config = dict(
    bias='none',
    init_std_down=0.00922,
    optimizer='soap_variant',
    beta1=0.95,
    final_lr_fraction=0.0,
)
Each number is 128 + 32 x the weight over its row's rms, rounded and kept within 0 to 255. Layers, rows and columns count from 0. Numbers have three digits each. The size before them is the row's rms in percent of the matrix's.

# gate: layer 3 MLP gate, 320x128, rms 0.286, rows 137-171, columns 0-127
# up: layer 3 MLP up, 320x128, rms 0.268, rows 137-171, columns 0-127
# down: layer 3 MLP down (transposed), 320x128, rms 0.259, rows 137-171, columns 0-127
gate137 103:115096127161071141164132156142183137095149177127154158128101106120103141096099156077098094148141212125123107163104139152109127140144118110142138206118124079101100135107091096127140061137075160147161171146190091126135143036126152084051133083094155107156190110094096097086178137126136127105137148136161108082110114138167133162129099175172095101167129106100130064147151147176097148085138
up137 106:114147129129144141133102078174157125185147084081120156092178151121149132144131176131161158163081135182129118173098110042127111151160126098121082188147081179109093072137114187144159126119154151091145138080118125112143079097180139094156089149151084138085161091109124162169113101143118127132168085147077111066161124163078136097141129114137098133172087096202200132105156144137136078120157
down137 105:123068051157134111121128080118101082116164058164139140146118134133134151116130138169130112104095102184110146106162174137159139116121096114138189159094113109083155147081096179122123151119142097102127115108125123160129164111142110198155065118097119123182180117092124138091057103148092147129142115179180117112189108174088182107138168152155141102150041161106123128102112062076097119104176
gate138 106:173168112151137110200171077127148204110119126187122129111122088114055099149077215099193160139169112136081155099143099080082138109101123150089149107089106151139138145102129177143107113034128115125104169125110080138124135103136124095126157112059135112138132141163183141169121107205160134145091095161123071106174141095120077116126125130139115148156127063143126130133139144139126101167104
up138 106:120098123126124118133141059121179116140177176103158198107085149100096083122115141061118175102164179156150107147128139110121210110178089120107156122141104095176089114137073136121077161064085127100126090157128109168105113173132100162108156112131156157119157147111119135083094115148161140111096130131096077120077070132160140110146155119089081145147062104172106090080103111140097159213135
down138 102:099149104048122086162122126079149046114113078136100108148156127103080055123103140125142140033101109132089133119136137105195159134148178129197154102126121138116124154148099129136122134109117078072129076140132134208132084156121139136088181089072134132104105132166182108130126081091129136115117117176107083112120123112128160172157164142139129137156098078205109115071128078117138126158125
gate139 086:054126144162096105134107194121148125125071162137120114155175188122157151066144124117132127168107137123093109107092147133099136141128103096149099092105043087150168100078125139151112137181183094088137104114150155148094118183124088114115126085144149107171123165122156146064178129117130102105144140107156146141087128105184179137181109099213105205176119076132127101128129175096175110090107
up139 082:101169130104161102133153115176143140127121091100207117136088095112160110031161223212094151126149141119146145095174159074156085168111139114190068133144099184095182123168173117128116138143149107165142139052102137130158176106126128135090130148118090169147080153157066138194173146148114135132148121117133084134129133159130178148135137169153162143134135121100107138119127094129127115136083
down139 091:126161117211156097126152133169105118104135078088097129061128121171097203064158140117147129125122096166117170169148111117143125113101120094079123129118102130178121176138143138171131139144150111149113126130121121208124143071098109108151045164074120116115097167160132130144156110074166162154117080067168151163111068078118053099151130120152097183094149125097117195121115138112118167135157
gate140 094:127137114134128139143087126140123150097086152132136098137103169138116148111125126130089135175118082097050113129190214126092107157134132116144105107143168226168112108142093063086100099117152131123117105173141142152174128149134149118133120147125129090123159092199154121086109094155141136131170133130169186235158140080101162177111081152193089146134131117171107160141127125162057101163109
up140 095:132134096147152118137090120090131100114130163158153132092178138111153109064183122191116139120182116140158129174162121107083186093145172146136147135189175140175159196134120051112110081123184115120135199166146151214120164092096189107116073182150101122146137121131161137150183160122148121151158136100089160156145117143150186131156121151114157170138102143119115144120155068162111121097077
down140 103:119145104156131110128132174045244121119156108104153144127144184174122134106135113130135169084160081096151104128142139106149131156153210104128122097147097147104110191119146060136153178089145202158171136105111112159096133135128119092073122131149121084136180152123168170163129098107137113139137086099145136165098161164152128181102085150175169140108128134148091156137135082140054152073107
gate141 092:088146061112119135085157108156133194130141179171085130066103122180081064166156149150099078135116090165077177116126096103141129120097105114167150160140155114132141149080122197140209115141122163130127134083153144127128191110139146116184121103131148132159181141136141196088194140181124153113153176098143138155083179062147158129116174134100164150116135099179130110119176146122122145133118
up141 098:142191097106137160150171158094116152120160139131159190121087146151115133129166099189161143160145090149105095148123100141137113065158150092103223203124157151181133169123104151140149109160164101109118175091140180104128157132131156163098119111129134132221107148149115148147156194143133123165114077123128142108111143134138125143122171101060134103078104158076151101189167095118152079165186
down141 102:076097090147125161094106107135137168141161136096126068126113121127148119079163130205127163167117155115087156120100157136148171117081143171174082097141165150130141117147130129129091098128144125141193153086074137192123175129089177110133103150154105139083062109132098200148167141104146041090147154116105180165106174164182106138183144134132157143106193147177172154084111124124136126092136
gate142 111:162148102145109157155108147144171129128152169113123085164116136143161067141081144108138154111133079097135097089084091080148133110130120139162103138164109147158084133148068171156155085153092108083073128208122144185050166097124168130179137125176145136146120154127131077096158174125111101152131137228114113144145154158123200199121140145098105076102098133087131097157155155119115182117099
up142 110:170149135116135145091139160169059132114148148062109144119130158153152128085045126118098146131211130067172166134141134152152161102145093090127113129148144151131178127139106167125159080185084114097142096162093131130070151106145102122094062103144156169124083161100137092132126159121109084169107149224194126150085117159145141166152162155084099104152134155098100126096183104121099174156116
down142 101:125120104066124121084135104136110173131139153145084119160124157111160140129090094126033102131137105172101095144142127146148095188098071150106155108127149143121089095085103097132078214079122090114148178222114118162128168142128141100150171146106142131141142144144137155151171151090132108164118144138105177106122090138186087096183077162160170142149118061165136142174110158167137088175170
gate143 105:132094119126138159081147094151116170141139156132098147111101101128155080115185128176154137168153162086158152123188142207190132126140136108098148103120146091150109132075157156209145106128145143107143104133109109183159048080090126055121165109137176162107118146088122143151088093085124081119119183119115169104130163115141142100173132107155094114162121160189111187107062116140086109071098
up143 098:135115120156099130120116131139154118154161132182135041141177144179111147127091087141094110134078132167114078155112131126131143196137157200125087172128144154124144132143124126115099076110156138135123172102140186157140164125136141147102094198146134118146081117145138088131100098152137141103151135100160147109251188094129147186025102114159159130170100125067144167099119149139144165113152
down143 098:089138152116079158122111122158108113119135161077151188166143178170080128091103142122120126135186179106123139133152109144098129175131058072086096156149153167057123085148159115091094142167081157139093127106129203100132138143121188123141116125160177163123148114140179140146097159147148104113099126101101031158196144122146089095151138147159211123124128146130183097157184112111152149122111
gate144 099:085137151102061079081115123126138137105135184144141098164109172129198165124104089185134138135133115128139139086153149129162098150206162085048211117186161077080094090159137124158154090099179126146110162107148050137087151126108130126111154130136143124151177157075149121119133118106141098093177134110110099131123114101130072186090127115133100158131154120129108167132137096216120143095131
up144 100:147099153157150085032131116124111118108165139086144128136105163143117126125164166127106162127094100138171140144152131106092171190176145127111131135115145131146134104114126194165128155149126128137166082120174102149155131105189198094130125117169072070146112108118110066121173185117163182125134115072109120093171024088106092162150158131162116099158153117111122166071182159126149093077147
down144 097:132125152191105147118101180155056118113176115062167118148133086105135129128179131179097134118075159094121124162120191060136122127109105169165134123162140114137000102115160152151047130145108119078151125168160139123175161126098159152139151114122114138146134165101122146124093167099141111170093081095111132082079131127178095134138130148117154124185150112101182139145153102137140167096164
gate145 106:089146098139147158107096170149124073086069098197094118115100147118148130121143155179125063116129184127107120107120175126117080143087097132180079155153100104166086143109132133152096174079127120187131160162120112137161133107191071169173116171096128097136089112108097165150159137139109181153147127155094138157100171081135109109120122033095121173160153133178160137093055125122109074130124
up145 103:122098176153165153100108122130081142123073169094163156166108151130158166152075140094143104095096114141104127129077193133102123147121100135120069152151111115147122148162113141115098141097124160111165128150060125139157136123169110124203100102137081092125142178137085111112124095219126093110136092186139058086104172154138091146061135115090140070135093095142091210153081133115081094127098
down145 112:103163118108133142079197107153099115154149146128178129100157093108150102167084160196139128133142120147127143088136107195081126116132097095074074160166124109157064091175148118144096131122164141099165126160152106086157130177144089199101164096148180165120078122171096177134169148087143125109168084155090090178132156088114152091170136091116169065129154115138164162162100123134113100073100
gate146 099:100136113083144186148145102172143147117082111142157117154156143114139092157127134097102144164148138153102085154123151104171132103089117148101147171149113112163087138163132100127141090129173110154131172107158063097121106157126099092103126192152218112110151168136130123142146085165168079138163176067172174106114220120112085142164164137121082192106121093160123105065104190185111097101158
up146 097:164097074147172181123114109114150059171112122081133147098103182140148199128092099069139128139113104156160162178152159152128133095117125088145077122075089080121133115102150148121112179125121141078109121173148150051140084081190103159115172057129120128132107161138106123083122001154094169135132129123166128098144165131116136169109140124150127108143112118144160075162114146151104155141131
down146 098:145091131139090131075100084136111160102190161135112143173133066139091124123114156183141101100174096176075138161164145162102108095221157066086140124133091169098103084085141126177144130135125144139100113136088112156138138153115170112129117103126067200138173140128166159109125114154113175175158111151081080121142098107153114112077133132151148087121152125092160027121191106151148130101118
gate147 100:147078133125169095100074093125100103153144195117121088135096145143159127120112185165070117080094129146094094090163160141083112106158158134178106130137098083146098094144130043199126138084145152161142078084109162162140083125145092122162107173163056108124144125074176121161120145123103158176090156162100119168150092109149126181120151120153107184154137109148138068119137096088153161165089
up147 103:144124118152150164076102135145120124133106121122090118130185146103111117089049091114084118037114148124172078149144085122109102113146134107125046156133083167133083160132152066212165105075060151190159096147089148159201125138122141080119086128155108135131094148086136122081134167167094149130103167106111199167128160128134183087131117164149155142125120112147151113118115106142158096127132
down147 111:135148116157095090139148056141155134165172126134114130138104100172091098169154118095089141189069111112112188103165180141105096162103129102150158150109151083145116178148173036120142101189121106106153126133094118123043100142120166131158137131112119102123070081064109098128140130162132082069151168165160079151103155122117095104109116155180080079160137103109097124172106136101179153115115
gate148 089:132152117143178043162146071131122092106103133120086166158117158089102136172076164099113146134126125141119156113080164148140141120139120135144117092167121122138174118152109161182196104132146110106105147109169162137148178160060102151140129133100161071087127161116116183136180144090051123066107108124165091190109139129116134169113096196163153160039090138142097102160114102131092117110076
up148 090:159130177130093176126079153140096161082137153128163137149105121127147153083167069125122087111100161192125140170133189102095146139093168110103063125116084134096072147060154102108115110122144118124126105092078121143129116096099100143088108113111165097125115169159173083122112097138167140191175174083101184109114093157158078073104155110163198130132103155091146132083092149065074102108127
down148 092:133049085132141148075135121154183107123114157132102150143164142149135121128164198207160137087113086094106131125167089136124150197166170105149079093087120119105140141124145117096091074092115101137146104091089118145147129107125137134076072100133141079117138210121195085131084086077152128150097146129087136151114140090140130137164135147188119200063122111120136127125077173122108121080086
gate149 101:101154074152108079100157141111124138179153134173112117137106149042074115127101164134150147139069130117112125083132128141147098184094131072078087159137146106086118147130040138121146114078080097085137119156103095076072152123144132167170062127151096122131101108126140135139151084180084172125139103114149079169122170155144068149130172136111140134148104098121055152153152189098073130111092
up149 090:166134180112133113167148121119089176073156127114131114114116132138143112148179069116205131131141138127073069161153170126126172104139109094153167222088141124177105133103159181095139128136168155135102118105130197136104145101127136174146138138186097074131145142116040124136119140131092123141122160152096107185173135177158127150153076153110148149148081070181161091107106137148145144121206
down149 094:143123146124096082122091114177119133101125071178065099196127131157165107110154130096150106103150117132152138169166088181105146151171108140095125144138083116126103111041128146100147146159147085167170132107204193122157164217165090086164147164127130149098166113069117107163130147103100143094137196123142108173104139068099131154184103125127160125071117142079118093096108103131129124130097
gate150 102:102131091145151121096158113160070111146059127137070139120174119151092137112123071150188072124137140144206143103138089128155076081056150144119144114139148190145081130114128107110090096125089142120134114144165088113151111155093118140099181140107122155137095135110147140121043138088167058132174104164199102055137123186114120175087155135123136128099154129132113141176155158176169089113130
up150 116:084116081184126176144097120178191117159141123141172189146097118115101106092164143135087131137164152132137074184155138120115190147162082108077138157145118149091138123166152141131133146157150157132121098098083156152159110177102186155145136098158118133129112128127216079122127068125152148092102158070101082181115153091153111143172102077160117136128123125198196173167099104094111152176119
down150 097:118093124113111180181148109118140143155188168097131201132134132143068206124101133070143158109144136111084131127130091083079140129207172110061113173128084122121189099143121139093190112098137168137071105104041145116148128131143149127174084132177132135158167103098139110084230125136131124101101143095146103104134129134143116140107069128095101143129130169143190160154127114136118133124150
gate151 094:147053109157145126099112115046129093195172191114100063151138135120136122168052105159143166161110116165106141147133142155125111111117140144137146162209120144113159173182143150071133064096117146121129081112152146187109147166147136146133116065096127140119143118113122074116115097162144174094124094151138084137118195077176180118136200132114143121076128138105102077145091139098132122094141
up151 092:122111133134138148083152161113142157172154122086151139117057078135130142086141115180084128136067123145118103094114116113163144084189165124146137074099092098146120125099076173171172182130110124049145089169158146125072194194144159085175190152139123191107109076141144119153137131166084130135118160153120083097160097169121120115144095102128137103152197114159102157144149094074125122121174
down151 098:148145122093102117113069128141111116061126150175182143155112133127159141127124135104135102167123155182115151133112088029161162149123160150070108107145128105149155153172091131095066129125157078161074094120184206093132117078177126077121125203108097132121148125120086131111138132160113174081148156093190090144064145125102092106105127120168113127115143088120077200119081116151108108135122
gate152 091:107144081086161125092145075158173147122154129147180106155091117123135143245112094134155117155106105142116117155127149160164113099143164119098142077122151103137111151098102126173132074102114168135191139119140122080131152123096045175089068083144094117118071082153090192142145140173158177091173173164133094151115129155143159109093121062099107162119152084140096081132155126145152165134145
up152 094:111116177171105107135093088084093091037169097165132110111158139125047144144142178098110138133160122117121150093205087153130101127057154118169151137134091139130149093162142082119133086084140119113143110162146136153138126113137145137104083069078168148108156078085092129175196198145129153105196136095157144158113116156093102132053153126100153094136143153155133131164137153108129081138172
down152 096:112131104114118116136060152130075085060191117129185144065143138132141085146061081157117161071181138095104156105117172109087151114164139166097058085118096126134141089149096173111123147119162127097182095204127130129085169097141125075176111128096129122124147164155115188159128105052159123087114127147129122107146106124114173153145128103134152075149118113129160140111150099167206144137160
gate153 110:136112137163100111152170096118135091168100134161113128176129169177083087126097134152101082104112108131215123170160115166106127138141167113134119159099107072086136079092107124196143117100162092102175068136098166079090129133108118130083099106090139116175104136139131136127147109151140146118089091144224160149136174104141150175208159146156123173166161142128169073164088172153168170106124
up153 110:118176086123113170146117137131102172118137140070146160108157153126124171122185133130132151110043122098099126068096114087097166066155111159099122124162090166177147163173104119059076177146090170137055141136122117150135100125121103163154143114107103116117122139108119123109109100094170190056135142148107109133122102130165043109144119114095114080118195152149113111138068154131097069134192
down153 110:116111091070174132137142119078174120128122180167152099070155109115125157092106076094156168064168144118121134099220143064159077087158083157091166136139163150136107141132131163129123090070112152160123154140119103134114105140132152062140164129120052164189127154123133091161190103176166136115086073144107105164121142145114093147089125109128132099094072099173171128124131118085105090100118
gate154 103:097143141168083103130124164140158137181121121095181057107124098135118088129172082090114126115122121184166101109106131141134120137144070074108145166134112133097167134117125189143146108161144139188130075153194111151160101120076086140160149170129102090146125131138143180147094153123169138088152033161172152106157114085074158122120148087159108169132204111136169158143084115183158127106191
up154 104:130105119187158145074103127127159084160129090111152170078142112165092092148130143135120157103124150140173125113182146077141129092095113087153118122091157076124174134112077172076159134129142129140112086124062120113080124134128144125149128154135131098098108203144157188071093157122132121129091127107189073093074166131167164148101156147145140229193105081150097118149144160103164093097178
down154 104:106123112132139094152145114062189089140130130138086139118096150089129173162106148112145036076180124107143111151185080076092095134161147098118162108164141154069144118117076140083117081087102149074116105084133127112059163097143160186158134117155174144117108155149144189117079094111075068147148123085132139127077138110120138133168159154176149157096172096185137144166143119143175131129120
gate155 095:083094118108122170143113130108098092193150131139121158125112149139153188145163110148181100093118126112158094075118118120167107153078129139139118100123144140210168154126169179099207122163098158139111124095136155200158105180150195132136137166160132141156187204129103190195137096126140123127117147137136142153118104152050140111147169156130092120120090083133146081076136097122203129109112
up155 097:143159115143160177165176138152177132113127121089100120113119123149095141139128133068084084150125155132194129179176167195200116146162081203162202118104097158159076072182121166079163147085129100087131147159128167142104148123151136089105135108107156072114119193159148116149128092135094141076098098109100114088109173147171113138180104136101119106150192164120108152134104133147109093126140
down155 102:138084106186067119105127162112088129163078088195109186120127167149165054125136147107148105072144102120113187098081122135062138078136165097099098095104182058101106145075114139102128108143091101141097159057149123141133181116155103102167114090137098146158107116088099130082150120088164129130108086142099100126093103114112115145131125134075114127123037167133111108110157134110094081082119
gate156 094:097148079075144107110123122117118148159106195188103076172069132064147133094174100123187156139169096078106146053173159108136125112127088112174131147162137177186197133170175126152153170098116080122127112154092120182154089139108128114137148129154157118141178133127093136111130099161141105127161148111119101084091125151131112108112133134136154113107092136093102134154097072158235105090165
up156 091:112087175120139150183125109170173131164073047161168103137094131128165110165116119092110128158187164182105152148133159080141113140102094082153106114116169087137098106138141116080207156125149102101074090171137115132108138137067097141101135149119169164176100188127155073164149115115096159153168111135121163113177140170095085094137107139127186093103183130085123129068101125131138159088173
down156 093:147105181116198131136119110092170102138210122114157125117165131059161119181101089100163109148146148136115127199194155131112171164114067127127123127123121122112123128079182135119163139114131071126128110138127159103077126091165124109126143119115107079146072162099178062170124154124138112127143211096120046185138085147124142116143144171099150127124127134111182073150182156156073111142134
gate157 092:125093158161107175140134169107155143102099132102078179118070111137113133103093171134100124095165164118139159159155099148099104191123114184098160104103154124093067177145068058099103116138056122133137062148114178171173165161087108161154140094161094136109121135176110132140139084117125128136128074078089109145143092131145152098165089158093186144177148074106120116116118211123126156171122
up157 093:104139072130122093125148094116096145144206139213154134152127121109131129129163107130195134143084106088125140086147119093146138129105141103150168093106095184129140129135172158158177163111104129215125161138205109154090134121141127140100116119192051140120135126148091104091127162154192184146157169117155170081093143067144119095174072131124136126135100137106116137168133088174134128171202
down157 099:083121109090138121149134060175077162155131142087096116110190138142141135151116151194151116132091089135113117087097127110112105103132128106071170153179156133109174147097077122115151110172186125114103178107131154115126146147150147171129184221116118187147146123123142078058102097168042085115118137141123123079163170128132085136187115103172115170174159130109162159157123076140111107127162
gate158 094:137159175118106127146139145187103152169189134109103104178118084167113090064108134192175114123147076054145083088128137168159094123150110112129162148130091180126086127166109127133139107091119081140177109181130148097131090111151133155162050159107151147089136146137138112172157144167180096070109106081130151163074133161100128109049119157105104121155136156136136108164154092133156151092199
up158 092:181107146138143145120125108109113157114130126171135185056190139139062119120104142134128102150144120104143088126170105136090112124117109115098108107086135120132120150144120034082117084164125113122149108119122126055151133144098172141115193118032106166132071159136074068176133102114143129124191151129170114077135128105113111096079162131153175189161117126156094176079101157139152124074181
down158 093:089127118163092191102162100164098113164160106134172117093106179099160183111134093132117100140149087113168192149110177147132137189165158090167152136139102117168108151175100141056143106165093133103143135139107098090104104118096144098129084079128144102143147110155114128138115161097107141106065135165077069170086178140100138083129110103054090109126181237093133132089122127128106134135123
gate159 100:125126120088141114139116074099133125106185166197044154148076152138155155137116166119098120157190094087140124123136111095139211137152136128132146144151163141110135116061107075149128091091106117168146148147203129151102148091151101067092109089171099131127091143091138106146103109119189130117069094158106096164141156074141123146201135117078161151080151130071114152144149113110067113114078
up159 102:101147147152077102125170125133094092112114118103162147105211159161125146150111129127113106087146101105140124116100093090123112112072142130227144143106123141153140126094137169140169110143139125196076089153180203132143184087138140156128105115125204104097166062168183099128087108139138137105154119147109117098080109144118098081127161137138124112081080125161218070113177137104163130115090
down159 102:129071120117171059113143145100162116164109125133076100061089172161090056104169120125132153152070139152126116166156153131109165200106126090112179099113144148105121121158134107117112146099163081117149163057085093157131095095068142129134120107093147126163115173147137146099099089174104139033135119179140161112086122110073132113062114116139089114102140116127123158139086110072175102171129
gate160 095:139148197070112097114172124118161112115138189198219144122132188129144144128096107117168087119083108109096183115172142108163152155141111097167133142127122147133127112138097141162095115166203135069096104173103113137071154079228157177154142153089148166131145135150113144111161150120150123112181158115149097096094074134129081147153070121118091079139114107110132108109124166119143158097086
up160 092:159170145079100170199157127126158121152154145155129150118113186159100119140127073115124105087123097115131175175061133108132066087139123071153122078133114127100127127102104154165081120164114126099147121161122110139084133147178075109138131159161146170150128143166092198221172167091100145110152113092081123159114076122098161047116154121163069167136146095105113074145080151095121152137116
down160 093:168190174135162157098196111081127177141140200121155158130130128131149073120090113120111154074159157157090126189053165092138158136103109109169074097041087100104102173128159109168126106158157107152120132142172127158090095139103113133141153130142139108103104161102091119144162125153163153111142114124168140103168062138140110154126094118100077207120139151092127101138070111167134151116061
gate161 090:177107158157133086118137123161102178096128214174174142125121129155169124170119159111115062114126122157158100133138121127166157150137147140188137110123142180141131147104104126141141134131141121128206098140134113042183153120128120132191059131134135113085099161198158097115120154134128190121133146136199123099151174145159108112156182133150130083107169137076111183183207127078135127126170
up161 094:127151113125107204113131159122141128094182119196185187172129130069064127165152162130103131154108141157150157138115166065113109134100105061137048136124105150054114120152150086202112136129139126090131174181130129138173152083179131112130138118178133152079124116127163123135104104119124161123103156069108096082118087149106133111102114160135131058107144126068140126124124133103103196190109
down161 096:160061110130136100118133131141164121163091141097145080182084082189155113120117135121112171157084147083100132102107105130156123138153106190124184138130152122137120212104110036043098163161144140090176125102124161168129154135171117150128094133143106114136147196103139149122102153113123139131120123175174162157137187167131171062086076098107080125128119119108172191103149145175117107156135
gate162 098:096131113161100128121142128104140114093152110141161151153171108108111146105120099149116160170123121102123115095210094149140105099086120123119151097127144173140066089074149130122106111090148108139138138110134154112131029165054101142159083117133160145150155161142126177109103160129230122102161117058130115121089174133110097132158213164150060140086112057058128140124137165172126119166137
up162 100:108208107119145147074120135170146124149116149162163079100110143137155126132160129163138110118130117125162083193072201113120175120154062139148146101091159139120181150071140099106150128166106113108123088138102162153140084136133096178108167176205087073048106061119072144123133126187126108128101108135113148127164158100136119191127120101166095196100127140124132092103145144111092136143184
down162 094:088168126133046133155117133143082141154127198099109114111118109163168132157095129140132165137165108196135080090156125145105066109148152129102160096125168081119108115137154114184140111111163086080159110072125105103154160113192129116095203119121097109136159127125091161081144141147119135106122130138176171081161115128221126140052133131119148143131087176114050115118139111109145151135214
gate163 094:117105173136185144118192116142142144105120103175099110123143159114175083139179097159129198096113056203171126117089110124128122108186151132118026147133139141177125089125152172078171138082124118178114101062153108142158124146128089099116128125136142108173100167106131102131112100123098142137073100142152127138158158145111095095161125072161155153136133154079103073136054092128141189152149
up163 095:175116184174131157103133133141086153111137120164094126130150143111063153114113083135103177167064144156110066088110149220054037163145069133094134125142092135128173113128120128188097094123167122106136121121146095160116136106135146121135114157126119196157187101161152161087100168121136111168175146124113132143094139149146044135167121113081120150116165085150178159177112125115107140095135
down163 106:062141100101159070143126192099153112120118117055156087109153141171143124117167107149149145122149146117118185156117113076159174125100166163103140143140154032172102155159129107129139126083088152119124117113147115090110135114118128166150110093085124106123110138139156134089144158111094178111133142094227103099082115089119104106152090204145132142085129178091112128150193069118160128048145
gate164 092:108110160122106145106117073111096140137130127125092099127132074081126124126113126072183109141093128143118130158162118177193119071152131137186119135089148110162162126125079137173087127137101097080144115111139255130125129176140098132109126121117188095202140173120115134157110113139150123105157118122133112107156229141129183150155091121143158082110131132102088151153110180117162107207075
up164 098:114134157084169133123118149149086127158191127123093153096100139076129080104069120182140127140102128217106106131163147075173137148152113084156160118084124061113123115106171108110215159141100142105131187114146161113138162139167123143160143063125162113103164182121160127174126075095114116114135157176157108073154090110158131088166126182095085083162138120152146139101120116169099120073182
down164 099:136113108212078137087167173115095118132165160128157101074091158150161143098127087093146122179122133139106101126076138105189097124110161078153112121111083080133096135084090120125148093134095194160121130074122128110135159126176095106122186149189175141117143115133090128139075105090117112157168141164119086146078187150176167163121157189139139166081156161137142180070125146145152118093180
gate165 095:109134112153150098087116092108089119131087111150108102145125138133154173173086179161175076195171134119171129122146193164137144113102106077099043195128174127130153133174147164085126108171082124137061137157122086145110136144158135116101137150132135092149168116064105095110108156134097160165103137129095068116176164124086108186092107097138081086133114088069147129153156162152106150187101
up165 094:109160115158094174146143137139170118101105080079081135114126143135120085154147077150126069145098126122162122114080091106117128089125064121077165071110084175119156118072105103126096119139144128164106135093035100081144160164196142097119100103126088128089105107148163085132085121192157204108133097105163157133141113164109102160120142154149135086094099121119061083146065152144166175113141
down165 127:144144128133140068146096135166129147135148129144122145165125125129105213084105163099116157086139113139158173119163139148138115103136166154084181143173143136132158154106137182193134110124157164150147099213148089104098099151115080160162089144083104164108108119133156122128153131086073081019172148134124154163137148100076099176158146144129105114175139120055143091144147058078142161092117
gate166 094:145110132130164068175143177144122177140142115165093134076141115125069125158148186125129093195119115067086129153106133124132145101122105150064106126143126102124196112108092149074129149104138113203144144134145172127145190042086155171123043097178160130186116123124139082125097096062124188129167132137131147095149154153138133075106129097097153175154085135107145141137122151152110117080115
up166 100:167171141060070150112100126103115160095110153119142132148134163122167164131091139137149215092165125111135114095089099102127127150095143167106176159120147120146079135205142137169148100082117116109094087110075114152104118091150055165128162165137134164095136166120112159111101108143157158115170167140138058162098085096094097174120116117154090145102134039093117097152172086152136113202159
down166 099:114140124087131128136103107151130127117102120109170185146154179186153164102137104173137125186110089141138116130100009106082097133144166062185117149125199131137103103098136150091087140152134130095164125151105124113186073101089128145106148154129150135103109149181147135076111115127152140132168182140137074124194116063061138078204089108139151131135159131139104120128101149158121184130155
gate167 093:175119193177143164131118159106142156120171138160090060099162191130122064180145146108109096165087107072159116106156151174151146095102158127138069091106138178152144134132149196141109081093156154113152129162094145117136155112104189193133182147159137109168154142121138118145114154113162152147120116153149154157132210144079144167134171077129093126111053125163145132155104124095088085118178
up167 094:138166100071146100099201155146139118116147055131122176154162154140128154116146086111137151186157097089136146108141130094108156148167146118145134102081110052121096088128083147102145163140095123217055135087064160155083106127174090116089091094156155091097150138114127140186103111117154120175173137164134102122108174125145117136079124104121180117139144117132169132146179200084129167166104
down167 098:102138113073081131103111179178173123093092134108132125067155081094166098122141128150143140098131136196109131180193138216097039073162104166133134131105156120106098156156159144088145104074124139142152082142129181110159122117106114071128172122113145067152068076138155122114151107144169095151152144106064092117107139085138154079148113119119185107122151134144097141108166112166151105083132
gate168 082:098110117137178172158160107101154135091163123139079135142121154085136070098085156142255129112190136177129151146092147078144159156091102163118099105132124146126160088115116165076161122120084136143149100088145122110131130065099149062118121137163135138105072156183125072129155118153132119139073117124085087104178111134092058105158132108100088151045135165115160131110102133131104157157123
up168 093:133118135158146096058215143119156097142141151173157181088156098129087172144139115128154110159136137057076129090059129184137110114093109174101145141174139174137080119115086104143092092110084151153144084160101123169102089095193106132138137151132161111182125113146136137104089166099060139099166207122121144122131152184178166143112136135194082135177106168120127143162153150115119138135116
down168 097:163098158156171087114043161143135179100152132113093132104142078109219142083166170144117099097082225134154143152108139119148119100166141163166152113147140129176100174204167154115135162116123146070170093142136095098147202154099150129144123150102099162103150143108091111130110155169077076163078098178121114111109156077137134109126123122119175151141142137133096139085109106135071129130102
gate169 105:117095132101115123137125113121151143161118133128142136152132160154124130152061125109133145083086144195169196163147147108174144126124110158058114122140176158207114128090101145140171198095124127092114103079130147163112149125108111100143120052119113100112112162147134120074105099144082122116087091115156167117105124147064118082115089162168117148199156094155202143055114151120124188057171
up169 104:139139122156142147141138123100094088084114129128141106077125099162097146072090151130098100086148122134118110141125106158131197113063172119147153109172186109108182135099075100151134109146131111125133072058100183132124100094160128108081112179079104137138146096130111180203156135174115136166070153191145195164131110180144144127084117090104140077067096128113114103185120108132152077162171
down169 105:178147156167161122102148135093111147146126159158053184138090116076149068100171179121174124070115107112107097106144131109136150124152134197180143108152076106072142110119119131083091104170128118197111174186069166115150101075167131082123167149155163133100104090173104142113129102136177111178145097135096120155148147175090088160173126104107125104112110138117054124186141105125132088158119
gate170 104:098127151199138169112124141162141189164078175142127171109092017113125126159140171160139141143156120129151195130122134182118137112102083108167119112149088094127157110114154127099122114090126130114139184169091178163095136177185110110135137165119154107101129137052081137095088116145122177128206110142104104097166149051107150178100082140146127141143179101096080141146131125133139135176117
up170 103:174080113124110115127137110113114139136151123072112132105132142126118139138118126105181137184113086090156134102140082145185132151114129172137122097120106101141165178117112160109097043181196151148074098100088093134104130124140175108085145175089120123090127186139133100161080115101111166156163115149200146086154130136129047141080092139191094078175121125145124044100189113147154132170151
down170 106:107109146110076065156068157137111168125094092144109130063123119121114135087118150127120087126108096152108133160082143089142147125111094157162103126170181109103061195108118111153162105088114041139100139146107157085138123159176129079157099089099141107128129124136187138094155147151051072175163129109062059137157155162105179094108125136126080113185150205141140127129160115137120136106136
gate171 105:166156074134096167104160147096111125073172200168158087109074166170096084066120147176146142140160186102143185141154127109100171125068135145128148168137143098122165186129091156133124153100166195149153135180155134128099100141104168159098105142101200171136121100120126120114086060112161105160115181115157148149087148118154134147131119127135081133123147106183114069121102107116186081152145
up171 097:174109090133127093193133091123113142166171086141120118156084151147119120085145092082149163091140122106161203162100164096160081142092121128102128134108157143200155174123098147210140170140138176153137125090154150095134085051129142171132096115110153101182118150089135189119101099165068159147123114173118116124068095120105163091097108118103091112122170101169152128102170128115174095071090
down171 095:119121155091209104157163102113193118123180080129088121130192092140066123152106176115167158077086132083169142122103128147121145098098141155155206142179099123121143115108100130137110180146168185174105087120096087130141165155084152139083156127132163137136132168161118102084048120148051120124132136162103109109093102127111150151157207138150096151147115112093126074092144112160140169107116